Each number is 500 + 50 x the weight over the matrix's rms, rounded and kept within 0 to 999. Layers, rows and columns count from 0. Numbers have three digits each.

# down: layer 3 MLP down (transposed), 1024x256, rms 0.118, rows 735-769, columns 128-255
# gate: layer 3 MLP gate, 1024x256, rms 0.129, rows 736-770, columns 128-255
# up: layer 3 MLP up, 1024x256, rms 0.126, rows 736-770, columns 128-255
down735:514477522499481449560531520483413442485445528445477476446405505505457540496440426479557557587642541460424435483438486477600535542426529477549432501590525546465480504530488461522530499524504514567391547588480501463450489504433554477492491351531447578424503543548429503604500488580466475619521532418467555505548410469617602553541483522469483496525469476554403387480556560433556460456501
gate736:525514404502462505519450541509474475476520567467470497401515576483448454471499507582437520466434538500482476491483526483467453597528473450504578526504440479577459526506534543490480456534527553461473473521568504530568603532481435566545500450541498529467501473485514484519452497501508434552530557417491521464451512522534619531486541500482530468512530540485512413502501507562460486480585
up736:458496463521439545478597442458515480452544460554512511464514492561534470549474437441452547423589417380571405476571540499458544461451447495512481538530468477355506468537515520506525492500480446401519435501439534531498411448539541543540520585513445496530450499430457481561500536471506398446540459505474556492469499558527436475494509483554557494429417459496507576416487465430549465534414
down736:515441526471551416442439522441440421529496540479459484504496560481461506458466594541521508531424494524485483585409534582524510550426469539498547505440490471528496498509612504519502531511438574546530493487521535491546456551394520524563398442483524475543550452581546449444548434549520474493504476519518447445502528456479437545570498489565485470531482506498454532448527533569484489498506
gate737:489594515444500485579471511501489535523523496575471436512468551459498544544445379501493548474462430442472523501529465510396491434447504395412480518503431573488489454568570545458646480440481540442514481484386487502429516522540563503472549465458397509490479519580443509464523498542433512478505433545499439439441512490608477486454579477527514469513526512446473490493548472421539472474476
up737:584472548466487514564407495465466547471531514479607625479487501489564548494514463505550520488494423525482568448417521545455466493495571440484529503536381545515442504446531503474539518368567546487445494455508532540531586591454455488421537472494548500444513450590454469468516486482493593478524530430519517486563534444500521519487454522433528535517561525561476486522497529546498515476606
down737:507527481552447484530542509448532480458557417586518490551435428420464519615402483493536482502444474479453515461513471511479527467437448423545454476476529587450520506487506506454522461426400494516492490504442473526542563538589574509507543380494566423411423468498477473462535519498502508405456505510551536495460554506521533492603516486452495529562541520529502443452478494475529540479457
gate738:495551455479547454551482482477486449465505512575473451422606531458349476565455465571623372592468485480513566520502392534442469567451456458493606538565384523445522484486523516401504536449510531521416533560423464537602516493459508491491531526416470491508510394513444576399517520472479480471489567487452416512481468532521397432420484562529534494578561551590510431568501500587354460546521
up738:535511529461589499442501432515483497548505451518569481473516585483485553420464450478527514529575493587392495496601543528531495501493370491485474514389600513398507437438562514489459656561407468487523511500423503483479512446478460489499525491535501441518438475453613476440480437466578512542584477596419606459495496447441414568429534497427500446510553501580478469485579460555431507595501
down738:612495413525493527512471495508518487510534492560480550463494588611457515422494478507495437548445459452400487488452622459554478475543485565474407464560457496569456489532467445472451562527423439641405515493669511572551500377478524558520591424541448521473449488571504349544502492551507465571673485492511506469455455467483526455465479402458462422439464527482497556540599581516446484524504
gate739:475518408515462572532456594399444443455564537644512541514444532494366506516569464587598501499484452617607498559495540441405510549501430567522514534534519508523521485559464437514493514438434496485464552390529483414542550574601444493441498573561480488544479417454434431565561459441535525529344573564569499472594469495398483452595479511458492564509535575595435395487582510492470459446598
up739:484527498547558579463442559519451400540521449510451482489440640475514429511507479513557459469493468541598532407455540442532505481535482460552503517571510529337509394629424502570511466367401525583294522443461509499413416510431479431527442442489533565575549542474432665457500492364451480488551547500577522511520486484472536478546555579572382527529490529557493484556466507524513451472426
down739:493530522576579464449464463457434501590367473630435508467532438465457439534508533505547503425475471505598466482580447465456524558572523621404566505566530493482536585562520514480473529520511470450436574550420557615420456435515526459509439557530525510535383442497545622582588453540559505507482660477519464453536555472529457460537529507521458496454489394496493460451455563503552441602407
gate740:503524464505473511492515429506399511550453527503498561479509482491548583547471470604530393503506522429504500506570507539462538423580511636488537459498495605536498477524443557457498446506469577528551551504518434536661484563534501501525485472439526510591441474583559486644523536493619431614517421414586518647527483439496481487465456540519424485437495492495475423469475460525470487454461
up740:513518459588482562517579527483523530583537508496477494457552484508465487535528479497539413543336505360517530503582454476441492490486549563564533565572408537440525533508395494438487550531550447537420589536396493762545489503548533517469565454464512585599572484502507396549521471602497476572567369508543484419385492522614557555472509466460539457424527535484518521420449442559484434425568
down740:499517482568421538532549468538451549438417529523448547415457529492448518500622483429552496518496574522569519432431476460438483481515633543574552509538555711521464623515449555492484454513561595426455566577512567482501437489516483551517566674483492627555613493472478543471548452596461518502551398438560467474437508568578595482478505587494543461496525471426477500473553524512523476575479
gate741:476549522497460574463539436458537523529524491569529558487513562459655494452516454485413561506532447460454504589475507465425476460515557474443534416532541590435488491567493555531566464560616510602472496517600489508492586656513440507511539461515449355463530388474469478556435557490460481533448571518530554451519420505542540536584578478507498530380530467429552492413524430486474521441464
up741:548489466427474514510535503558494499530497522490547471460454568484564556485557512569450503517619527469474561472517475502494455461542533472396530553449546527621464554608524430584554553494605578445557608497481470484395514534489512537593477518491460530501502493428594525557617527524486469528473465582460556530473523551465457482512493419526448537396499562532519445476458563420552575551519
down741:521555443511543488515488470411463517454425501439574525564535532452515518415446417494557471530629426525516512570472510478550435338476488549451534565515435550447471495589468443456443449434487544480551457546419537466539441448522526402437396475561472542491471463542491472479535561469547476592498456483447465434490450473464532457490396425498525461485523528434434496489564470393536476461406
gate742:541457524468497502445479605542436458602490505647514455490498483527497512587438454525514465543496384479557561447496457615498536477496521488499570513490473496468486486485544539485573528414507552533508411433467479491518556547418594440537496456473470554523462566532422513516454542461474421607498501404507592549520505482496528505482406498458394532550581532426607428468450574491386527657524
up742:529510529539495507622475497568549498410463536480520571533483499406470503483450561462578500494538515462496557529586485454567502483460455620497496556452478447498505576581401511466509420432452420475519547465473543469452461532402485505479451601509549515423525536512561500458563446460418482529526464582626575511398488489599466412524587467541447648523447496466516521483465428526460413527604
down742:467474497403594476423508501461439532518575548473551432508499587576542533547544453431544500518441536477624515507527446513440421560527447522520436461540521619471499512530537490520498456436581518508484467507596554529563503522516605495513505521493492488538548563494423458462538491398520472493496450439392536576468531418455479512443458555599460412541533482463560454509633510460440460467490
gate743:445614470470446526535374469556436463450558490467506535619497609489529508473510521543467574438507491447535604538524488447541536547540561491521568551486478516418430518548460484466493534522510577409559636423499438548561518538517543482536529576517568454494490398500527455474474497500501454475577536481437468413586533515576515482555556514523538482451471517561448469510477436481441580553501
up743:443543475464475450451461475591577465428479482484479471529496581523547453423536491516490536524542451520469403515416503451511547533533473442470499511535605503423453490414524519354501510427456480401432475556482565443485545476514542385556578519509521427487438481573553468562537515523539514465453581462528473532470642437521467596544504531552521611457471480472595441505529530465538517479485
down743:503533534431516473505399462441511510445552571496551486493584560584497557456436493506462456526491540451489543536614442557561502493425527477561444598560495440411563475485475470491386432479500519588532430507445494503618493559524475455521514356570494365489511453503515465482444505460475423520559475497564487495549545495548478534537538489515553504503504534633429525501451479526460504551489
gate744:482535536452480447484487573416541478480618390503477514507486492522510460446535476521541496495494520556529536565480588596508479459528476588513521570552469515459590519483525489567548474537440512550458405434466434512472488529582495553468492534417579464520507523437498493494555499484531495499470518610568521530543563551541477596490507460374412489472542553517533474451475514412454548497621
up744:488450548439448443447477583470495448398561395432594448418566458419527473429440563490522438518579530513532497555464493488550467462478495460485451527547458488552461427484452486521494469422522491543485468480467400584489466492440590506573535506531635545533527542457453517484510525417417578603407441479579479519450593528470514506567460458502453562463542582556521468465552570421418496518631
down744:539352580402419585454509506473455603486529445540490531424524583453530489430538428484484553592468512573589603481491493524620525449388500436486574521530547627511547546423524551527491564444587503489445548580491450433456531455466506555420514429379496494505540512553453611472507455449531472541549509406455461523460517500521446648531494601550501546424511523519532517497460382601453508576621
gate745:453526502481425486438468571528496444503489512533469520567464481472503527511478474537467502522474496477556498513466473523502499526480537493511492453478528521574484463514527469559528466541569600480506522526509481469487538498547473469598540435491438530516496510527479481451515505476491425508490443569468482566485508499500458515544512470528567365464497537536458552504535493547531499454541
up745:515445500448532487584508360456466545452540444489581500476519485547560501476505581545500467437555500483418481508505560421431539498526470415528507467461501506470489470466437488541453539478444498545460493551473446508572429497434474581533499492506542490475527475458510455578517551585527459518538518470545487468442499463510485439489501505412377528535554450464522457560566538500446535571450
down745:476471480609515472452430518439539460472505548563497511558543490490485474509515557585468550438403534482545514519426468527565480429497513437439466523467536522554430487478518488509457397498449546521495512553508496494486568509512510521602518561365499532522530471454507510438574526515533524464452441575511491512521522569540475480517515507559576437533450477524487499428524522473515469481587
gate746:545413505470500521496541559435546487620541591569529497441483535523524530520627607511413424426576390564495508493459535492473528547542569396518425528508451467552526534489513581530445516508446423527519498359465494485519421575499423493554613502337448427458489487445559465497575478489470472383476560473456472581587564546456457524561473446495492516553440538520402543471465486494424483433538
up746:525532478481457490545574566588535595494502603507439493542474685541474515602542550523459491575541485469497530535475522528501485605528494450455587466498599555565461518552520473521470583494545526509564518484529463510548504473460594496478389591533569500526431433516532550610429486563392600529599496529545523520592460515526485441497463560451462520443432508527418398443476499610504561540548
down746:421570433524474555479453540428518524402555482534416541537410528492483533507479520546551538401520508484474526465488552525505486481477429439536537515587598522485581440543596490537525468506451577517448483582506518388541411474547597465455471566469538464398444510584452527410466568555548507526541493590489553559484455480569445511499475570405454506475548384430572476456517461499616567500555
gate747:436466557470511582563554464465528482560488485552487498517441478486491501486547527488541481475603417420490552505490418588539479515486510476527455497501538559379536542519502445401498453568502473493510478415492525499472504453554495514561529403531551540457512492482498516541506602496507463471446551561516512543508425526517547484513498438505480429535525499479548506499440438400448517426546
up747:467550380550409436425455522480431458528582502464516496469474477427431523514537388483405549443394539524492408523510533503405496546476392568480484464506471476511510565460513519502530521418495543460542538480516514451585498573444448524405480621547436503475443538430536480488573479452490596555464567532488543426548579483540547492551574503491580540451541572478494481520535447551468452523564
down747:510523462565509557541479544455500420505595490525427504526547497498553538504567485401529542509518468442500454521472411510437550464494447479482469474487585561470539549599453558522516572487488477539511525557435487391563473446519401513538542389539494461460543454523493560510532504502514474511539452562509503441488508415417461540555429491456448488533519526470427444470536569558501451547557
gate748:443504530510498451438541531606468457515483471520498519572506541486522545527432469526547410516453526526419530510524486509479435533462536422551570449478444488584501552541462664540578555516445572551499503519542481420543479462542438568488528521477543498511541485465498564555437482536429488512509558496514523488546460465467472411443602489390469489571532528539517509571492529373464507509546
up748:441638605494460465478570436473467442493485496500414381456518487491522422507540443512572531531546583572493480473530535392480594509450552491538537633456531438462424448537447551438452446490489548402520529508475551560554455442449561552527476538457476533487449464462503514528488484539495546574432413493485641359471455511493591518415432507509471478488477478447489493464444489551475523528617
down748:533480451464544541487462405591425456459589489452464569508504486525470544424469533451487483371513556484501427655484501453524426459520481454386437458406537464544612503578502405444622521488433502595538453461581565417520546451446531462460468644569471419492532529544498502429524525518529452646494513434506438598496516442564472549500472488472481594522468520438522558522483533460437435534434
gate749:532392458467497366487415531563455429544531475507524510530510417494504431478465527591465540449485472492512480463480463481518507429486474520454455523531547502520465519492472519506481456507515425516513514491470440469530472468434517633569493472543413517530424504527530546438552460531526501508477506425480540458436524489555590522444535575456480461530563551433531519544436593537489507476586
up749:521421573432532416477478515484464515573490467506544572488468502504471540465412461471481480503426526490510515468477476483560523451520500538380498436453491523604450391425584368511504561482523427488489539482499517539456584487483548523584515446569513498528505493503524437455626507510491569605494557471526541519448634409507518534418522490518541484456501482507538539485517560423503583517583
down749:547527488448466506513557565539479471470519504562572543474431535464473458523501543622460395515540448485449563478481495483488501524513499563567527506565525418491459618460485605402542490493454513467447440468493433474504502518497424460477534568559458509448489535584497496538482529546448501505520527495514489525552523525493536518531466506439473613595495519497481545456406442558544477487544
gate750:457513451566445491465468456471412456548566552573581525617484481509526487518511433519494560450547556456469577558457509477451600529546579460539646508585524552532470427516480495493440523535628548538415573540475539543480568557431465559505520466520639438547632443496451419482505444455410506593519526510550438597478421512503451528426472516428402483540478420479535516499405487445567504506467
up750:487562592454501463601534548507559470458472546497416441529522487459469447428543601419485533544528432472379465562507532554592386575562492508398557535506489541477581528525449479562498509538547405395532500630492457581528609466412488554549463484519518509486548597467472424502380468343512616478408524543464438405467575520376505499499501476597506495589563418370507559477529453460491595523422
down750:575590515566382496418530482475488490487535423490516611536553475530485509512552520479562549496467534498460485546591609594482577503444556550551581448515505563571502479546400400423572459586551545512468546459458582504502509540491410536516475410434492540520579488409428513497421409570378538537528486540481517512538567404581519560391504511444382419493523460506551498473476538446559525500550
gate751:373458478512485464519528498512373441656502455514583572490467554577525529423424469565451476458432441422427491548518540463319585557511521520459530527572513547527415550616485504473442490511607525474482454483555507463478460544565410537542409462498495508493429498406398554529472573452448505493597495429424536547421560506535410626578463402508452511513546484433479538584526420439498364486405
up751:456469424489508490456560493469626484491443527495399476527496532372573461524629532536495461457452524614554540513439487500459533461502498427461514453614609532524538495557439560501451607466580537473517463478487522408510547486582565493539524471486493366591521516443450536452473427451531575521460463548498605486464575444624507515475474469413501476545421571430538547486562490543555481577509
down751:565503550568492384523516436466511401535465475493557583496516461529523462408491513397507474468467362473484542492527481539479491520525458558497516448529571551447485534491478474526417510476591478478515520579590509563492518493579517448625398466492491447515546633516411467575463512521477443533561634468501509537396422577469424545499588483425465485459483495515533562508633550477565559459519
gate752:396519472491459449492494516525462437452462595516390466592519534543449508500408509604384560431436527393511483422409543567437542548472556431525502409559505543495500462476476514512519517556597509493409464445523472501426540456519492568517539426499473474616515515538443551446418466541491497570540457430467523493439544416503488556418497595510507485516473404457539544533453475551472411482452
up752:488461480417467466507537561403477404573490441574480540585492547567459409493498516555462590463437547391648545546430536456445569562492502465494497469451552498469517497401474380539562563504599511366482517519595477522456516506469483548537489503561394491577536469497470488466487417468520470523499495491450582445464542438480589526495389542505599438540548442530540575517487405579434475462492
down752:448453507432513411585574526461422505419577548494530505491464459552501465492489534537492484498444455510469455468446453442456494533494536464544472595502525440512496541431535463480605535575449460523556510538514402463506492477476536515456471426581487532579450562507514488493545525540486543466543488470489545512400441428465521632470479553426547478565515484462501653519524444590528532581534
gate753:511567474510537470522550552528481536506577494543503493472476575470549497445462515625512491508576510566499523376615552528429541490521542447445507458609550499573447460466471502463424536469465469533485543466483538531478528530586447441539498450509559465538521488539537549509467528546514496570526480504490518518469473450453521534528559595481497549445530454503578434508497534495435515534407
up753:534580482499491506565448519475462547514499440460476548532549526469548417541531509495524463478459471485530561543503449507547433557395472559496505545614467475519405568469495492388406422487515444558540402521563492427457566578502513519509470509469496525518472510513436502564522556485560499582499535484470515554515495474528512530537485574507477544528532506579478449551514530430519456451525
down753:467469515500452527489507450471517569525460489514485499530600511470569435478504556537504402492411473449506585581497440489431456510565478537548540599389412400513429500418550412506497371486417477514507450532486428466495462499455420459460475611435432486503484551455485537527502501505546549437448555511427524477506477568511499471533483536495461509503518481477440572532509559472532478404449
gate754:515520484483506436459555557596508482516463487450491533613502498451397408476456563555503476464484500483487504499587525467537497506574421562526517459445534465533424563478478525526567569553558557529550543452457498464520563496557495526444544460454663407496495467523433510527556477604493506548495522631582492538474464520497438508547518511483523473464506575469465461569574469460446474553572
up754:513546529373500550507523628481522416562446520510487563531571519463438536487439534511475417529450600494493452568465463510505557517529484563603505528471489459446529477430547469470527487499587531397507543444353475512583529499549513514473476477508473480551537554489456435396553471398461501452475446466399467578448615541401459395557448520630536540572468477556455489485437518628490463480519
down754:583457445634424456554626514482528516488482573527557471459542549459528491498404493561552451552540544565563478423516447526482473456521521463566446488498460521485541523502501468567385558450429591535586538473417455470471613437546542508465489589535489519565444489536619558534513548536510452485531466510506477461562552485487472514531515499471483556516332565568524505516506509502513505496541
gate755:517428480522461422527531547460484479527471490509496504511506508511525503514505551590469494540365521542472555545440467484470467543489565528415501487502542556603522494458543445507536472542546540519547594508448476461516567525493522485504594479496499468586525494454537475490555537555470471425492555504462475559518415441513634522536541512526437534388523470449519460443502500479468395532515
up755:532582515477485529511490590536528545505476489482648531544453525558447515388473511473514423547550512473472583519545453515502491449540439471489500398514464475419496529510519520423509565440527496474456427505516493469523438436555494557482470517536447477465598561507551508577494497457401473562486515563522517366531547504453534500417485504438500415568481490478515535462481464416543498446508
down755:491455487466613507475561460608486497530529487514454491500516474549479540484492596548565509506575451543548424453501580472513580434612422508488545462492510500504542481466432516480543567463493510429418517511514486528507470524441507551474506563462431503445539504418545429493510500427523421562430471488513451502508471474486444428491494461538497413498505521514522419414512614292479478452526
gate756:603454514473514480451402490550386553460511504468540563461529574485430435496564438423532578545468500521519455520489531526554546507526455533468492519459469479523489525470487478539540439499532521468463460493485533529523530502466477508458503473508554528518506464492479555525494499474534555566458606507501478465502543471453556466457470563567524589525546552446478475488491531504535523496498
up756:481501547448440525504453425457583488534534507572556542533551479503464482488518472532528488547461532504441541587520538542519513495613493463426560538493519478516464538457465513526403478490473511546458434484463475552593547470461434518544498492435499431472471437512445477469571554496488510509434550517508495492555541493473568451555610462462502501491550469490514503465471522540518494579533
down756:528509505589553487513519472520428524527454490466497483473479597533511569411505458427586483454532484503546496432544395481509544501489562536504517427515491418498488520493495522484495368533527512467530507470560537470489457533505505487450528292550504561494533496547489517544486521560441411500554526514533451514519551439485527492461476515543509521436485485489494467525469498500496492479539
gate757:421515473541481419431477430545417484471419498444476524546507514416497509513481467515471564451469553490483468533546453553580529525584492517441413587548523509485507507608498519419416521515444490521519541500454494484622504547623516591475510481407441548503496443458436519417434479529507462584579451500477406476501522547555449556505471528503534452501572551457407543485538371487498519499474
up757:609490473512554508511539487454518465497550543500492501550571480489507482474521483572586510494491478496587549355534501494532449635403516458515551516571452476552466594516502449514513443518500506472439523489552482555433451456467533533472537543503403457509481546470514518520525544454532484547513580564416541594539442472517568496459596533466526433519506493523506488553530467438443539543473
down757:493445551538504546448525526465513519517553501555513454472511517518503519471553525491424494541476550550510521544468563424421475421475515478472499412504502437598441461513462509639514468463483483538561484554534395597418488442503537349509563673528497514482558525515500577507463529443547488506441462503533549476422424419482604513530473539524459645437470446512562545511531538478454451515496
gate758:471485521455489503429517471470439541512423500514454491560452493467517563457521446494471443589584406457482571500538485519460516470510538534526462401467479547411494586508447568589629444467537507509510526436600392550541504511620472393415516475536474544516504522576521525605496454440509427472472496503467549502566560583467467527484503545553481528443453471503479479507554516563445463499525
up758:438504574483502504522522447514475535612445482450515487545529560520534485438436504510438503499492441561465494528544479485447484408514550502480464503491531485473537453501526518510558476554506597549496627419487451567526488451388565427489465479523586494563553484601474565552371596449401460463581416478587578516507463463555418434537380473505500527446522474489501455548499492499488433553433
down758:548422600463545531372511571550454547567462436506523470429490518461453533532470506528554489486417509515486525396476499521536518554505529460532503492489479513499403445514569561579518473449541529491413525494434482552466541443532496516471528443549502581441534510316461541501600530454493491520539553460464574497496560476495465552522445417553535498478415550515463477495463518553497537447462
gate759:413477556460431448536508419523456537492431427519515491494484440503450552533475489472563587439530595475464442558447558514472525535530439532512458436506534516534434474474524507469517542448417583560549584554473558482645496584524501506526446491506550487509404451442535467540457394498410458488472543432606474465550496462543462458520584464498469558490633581445436624527467584561439389409526
up759:495592469505513451438505515417404534526462541498454549587506620568548437437545533510470466405436433479465523458487583489508457406496568387456536534563504510620496510508609510540534488499595534510452446443526484467389589436489542510580476481475448545431470514466482519525546601407506557627507550513473516496494516495495474476468450511471563542463508421553493424512570419438468538531541
down759:539439479517429548576552511420431417586588488559505489425518535521542474526382552464466456520538470514490518487483514523551482520574566453511550483495490632546556549553529500460493482456485454531539484544486545442564464494482488575528516438532586464418444552499518569551494537462501474520465569438532523521428565459428474610493444415527424537460449486573581449518441494511462540522421
gate760:550556420595565523491559470519538531409424503534446424529505537462528531539512454544435494501533492510565468502401506490514592466501551525501544524644564505436540494535491577552502526506499562494436473508531489450501480527505525445445503496472491439521495454511491427476502538596500389527442475509500498477482474477517521403453527422501556526484552440539437462491430563556441488536562
up760:462561558516453531559520484497458516413546446499409465515434460449523467514555465539487469595529499530442501567482505464484565470464562462387504451491624402502573568492540454478482475430502470518472446544449513537575605410544490494468464536488450476552454516443460473489527489431534542493483529584446488565531481518505508470465583543525465444484475600478477440522565479518531510431426
down760:479505538528432514499579489513403511451436548497469575565576523494451468506476523524549516479431502517531523517551524458458531483516448574488445474448426479448473464466524449543528437519474495512477519403539495454558424481485475519528525530584526392521542498474521535467471553539487487533380449456484413456589443511456467524555571533524508558495531515457597571480445458601448590518427
gate761:498492420463585528550480498428517524575434436474461411470495464550459515395589489427454492601544518429527494461486576505557524541521560554519591471488582506544381484504498433488518477484582496436490501546478452530495475531509514481525485525591534451419605367504527404506578504561449511549512511481584466594552531367451541393478547499393466510504456473468541480487483512564425516472575
up761:527583465536542498453609538512533510451423497497461533521474492562535425495491570519473455383473428528489519536466516546543536504529481520560506467551519443476542560489439532448559498570460552508619460560543453445507529423493505432545578525462514445546433530479545563519495484559388554384480493513413478446500516490449460508523438483499413459352508450439438456552499599484560533498429
down761:495436545455429551477404540490570489628558486535506424459572495454525497546538501481483535502551521575497450514530594454494467507503555465527466508413388507537567476512505476526450494502493548510496370458553487519430514540516474517508503444411532393542537487517431552507484468422541429437548496546542487465523495561559440456522489472532515441536498645501549502457486443527591561506462
gate762:406600502558354509426476488466469458444540628482482522564483510529528449523409463560457500395421511540606504602454549501574440457539581531544538557547422482577592564529543454540405493506510500482403428484474522444507448456500505477461575508449464517460529553529499532476421509515439434498498559461537516544622464533643543514468511596589443557521540494445447418487484479501442392544487
up762:512593504448438553352524433480417546550539407498564490580528532453493469509517590451437494559489430513542458573484547502427424478559514395517567457519586573518511509522556555476353506482549485510513478611532433483430479507430438470517434526493479430489531451531427531521487499485497489489431512427535413498426523568524556555423436556530483603541514618508415541445564452490341580574470
down762:538488543495472463438488502519465473441501426525453494500603551472475499553503512520529550547446590492549550568416426391555481489537420549572448636539468373458471443548503410469503465487584476476461563404540532443488492566581474495441475348525502503516550479573508577387525448463522472460482443492564570492508476594581477585445580586557525479465550526514492536483473521461514435534458
gate763:505463547463578518474489516495460444439549572542570506615475474450477525501548478519491513468497567555551471565449496513440347429568537508464466592401489523493476465560465381535524455475486556463586534564490420427547567538599527535495537524511622428552497492525550530495541365487404479490493520526489539537507483508564431498528459609530609495606450542512497528495571466468456443567533
up763:497558565605485530492472578550452489466453539581567550580489545573505455532540532463445490530543503465495531454437534477473527527463386520399467469542527446463542474555428553579481472444496452461551524517457439553521468563554458457491446458497449451480583443453474562578431520477497355570437632560484650612410526527507526544472487519548454495421508489474507471460542510450506488495546
down763:575630497543528529549481482478494519494525443502546567636502534539431443539443536566448448530532567512427569415606570480385530538461521492445509492489529522546520542513515608507430435490491528592526437465435473478546502595460507441545482477486462556558623436522597508517507490573491486480509560420544482429482571494464529587449395445440455534505642563504551492509475562520557442453649
gate764:535434516537394502617575467464476482498461473512496482551554425554608491451462427430527475464507482492611624396566385491472538547496471431464454502440515508547434434478476537483512590457501562529483623521474488504497481435549473431468428485468507429622553485514602570545452549614418542402487498465535459413511407466464476365471503602469549510360584531465446467511588483586458464527494
up764:472507570429568515544514553532572514532487623551555427467478531554532444587380577531535461564466468527497466444474584536552421526576514513469553492497499422554466493469517448571538508491508508543417480556414539484563526506410542485459480565494455598533547536530462530513449487473527497527517481537481428492474513501520390509460539501458493524543478427470509474496595527438568590516455
down764:485523547452558425429425462468457509528557437546469415505518582522595491496495612609534524489512429464481461520510516550572504400450468534470485567531409526433529480528427377568566483462561511534481507499469531425424595613536383496480485451531583550548501490599457388558501518491434389504554542521534541536554487528567442544459485483543526558597449509577470529535514376480551453503443
gate765:481487540409474432431584495439425451465498512454489396461551548460591529454499604574578506441502464428593584500563516533568493482590582556540545571457530548591525471542491494428491553479420559438545601403443497461466531506476551583479647539514514435540526447381533514549458527455486482437436565537535526509508523497449459577568439421530458425520559457504415539443551542552404478546608
up765:582562452485557553453558514474475468488430434497468439529473481509465478512371495472500483572532438498539490489561552485447526566503519561501518507545462458498572508501573449373537547517494463496544541516472512439401424515495479489450515458507529570593445441496433582481563523505527438518534553572495492434489499534529547444406476572445540410545496493401438426553430499421465508549471
down765:558553467456541527607592534539553473485507522486525470504497505537484575533505476522585563535499514513469462507472424443503405561522586477492542457465415624488543490512496514448525562588524506537475520513539483419500519443560548508516516432515482534416522458448458464465537445479502474423468521523479464546477479638451542542526439585467516461564487435455483486541520450491449480591495
gate766:513492554447524432539525527476547468443583536498473426439518436516533505525472500487556562471416506498488454479526479512495585533471420462546534560502456546495444483466466479556443484511479515540455582425396521477488508551408451568480566490526562580483457416561467528486515468494565549452541533550473535530504602524455472539424405459432532433457482516536488533585453551453496530509555
up766:457542550514487525534548493465498578461475528542537466482507505513493538409430479472474507552461442512581596578585484428432514512413502492528433431500526575449601497581520512448534507526509521489591549486457499610521538452533515446475468449446475459474496504548425460524489549502461419499610484565487513473492451480453488575551420556540489597544513432509515546561542536528513498537477
down766:521502518498511498453519547494453509437586574546458498536515517545593572468439507437521440448415532511516453508471475492501536460521422521439423504495544634531460472516492510498481519513478412489497493408485480495548489515410427558484499486480536470489491446528516575465505465478555571498491514510487530497478556512489468470465419518514534433447424469544532458507531498471517496432477
gate767:472564550556576396506483530462597528559490470518556483515463546541565606449446430567517525549319433430538448464538448493533553520564617450563482526494514512471484498478485487522582569535577521506488684462462516493520453479495569437497485549443454519526621455477588398480440478489479528504362567516475540460437457513539512535458502437535582477459558461387485593546498428520466476515527
up767:445554594437503444507510484565504393462482444495511439481502455489501578551426484524509544468501471492390491461367459411447496491465458450567399535545541434453460510430516535481537486538544506427494501492621482490525443463434550464509406521445459507618555437571514515492527503513522503402477517516512461517472494557450401520433435446505526460463526463503574534527513460434584425550501
down767:557490472418508540384495437506460472458524496520473504470490467585482532582553478592446469589459539509562624466519446489541540536437479490437546449481480596523469530560392570535581483498475512503529513506490538507408567414449527536448497657405470509436386525442544478558498566539487444337532503470435456508541470484453443501510473551413498483508544431472509528555522525565520607502448
gate768:474491547414540512559546498470513465519563609580436499389444518551453484474551466475480509421535497450443383503454549476552443508572521462393425574452455645507515551547467455475498419542432424550459505433534466557547599494590547563430542547489585540561434595504438512476494510435544554505525500514546485471527450561564452630421460464495468526550458498561487533539520539508499594446513
up768:542490566504498522506516586530505569359511516461535538465476502453503549375467589486540474481519612523484467528492517466490506503525491416578477500531481437528459449494428426558537489518547497537416444429432401499488559557473464468505389524541652554484522508502488483486543461531550501432566523572452530524533438447441422410471401457459541501479539433550400517558527583430543603456553
down768:479585458464502577450516444390488459589537490599478486548464472575543463522536431513481474499440439538571478504481589498463483482487480503472546589604508717410551454567471505454546478482535412496504410528520537566422535477535423545438508627476526478493474474547502489446552542504486507458488536472414450555504585533477438519536513533471461552502518503511568524448574566501456464487456
gate769:418532522449473467502459522449528504529528626559596519493417556453484485482495476482552509486430538521582645590522537469520515512541486506470472522496489591506525509596532490476539437387485460461457537393509532456491529500508501335526482439478574466472487542507490529537528474532387425518454517556559484482465548490447478576572402448542506549572519467432512571491499392461513466402471
up769:486473509455430461531405486527458486566581541566501501466543583630498461479514570450481479487515414456432447604403531579600440381571457511448492567442477453459534444503470499506538515484434544502470414489645484510419388480489537464500437541452586547451512518444543467461548502561489564509508542520545465480513470501470507549529506495490568498472455439441529467563384452525542430454460
down769:529519411470418543538471477503495440588531478535493488591643540512454499396473517433498559498475571581412435511536465565610399460564458532566496556477533526508599414436525534431451439406461567485535445519612431545557518476530511478474500475525513501497484530474550530490451583537538514462451404448505425470521508499463559493467496534515592478485565495463495444546538471543452514431480
gate770:573456589451511441490457499491488542564504506535549598556503499527510474438473526545525423501464491575410506526521516462482534561525528484482439501474506563569480567528521514545456521559509556518450515493480528517505535517417507485471528475488530493522570437522469535548551370551566575513517600403566512491513467405454512498481553486535489535580512463483552444485454545523527447511522
up770:409516452544471440516529508465452479567395450517476532488504413495530513519409532473530546443520511481590512482579515536506526484493478530537550527527499529455520492512504497520582553505462513584527549493410502525482510453545482430453558546488512473516495496470512513431487482393502482591428475569558519512551453542527445499526537462550498462463522553581483551513538423531483505459432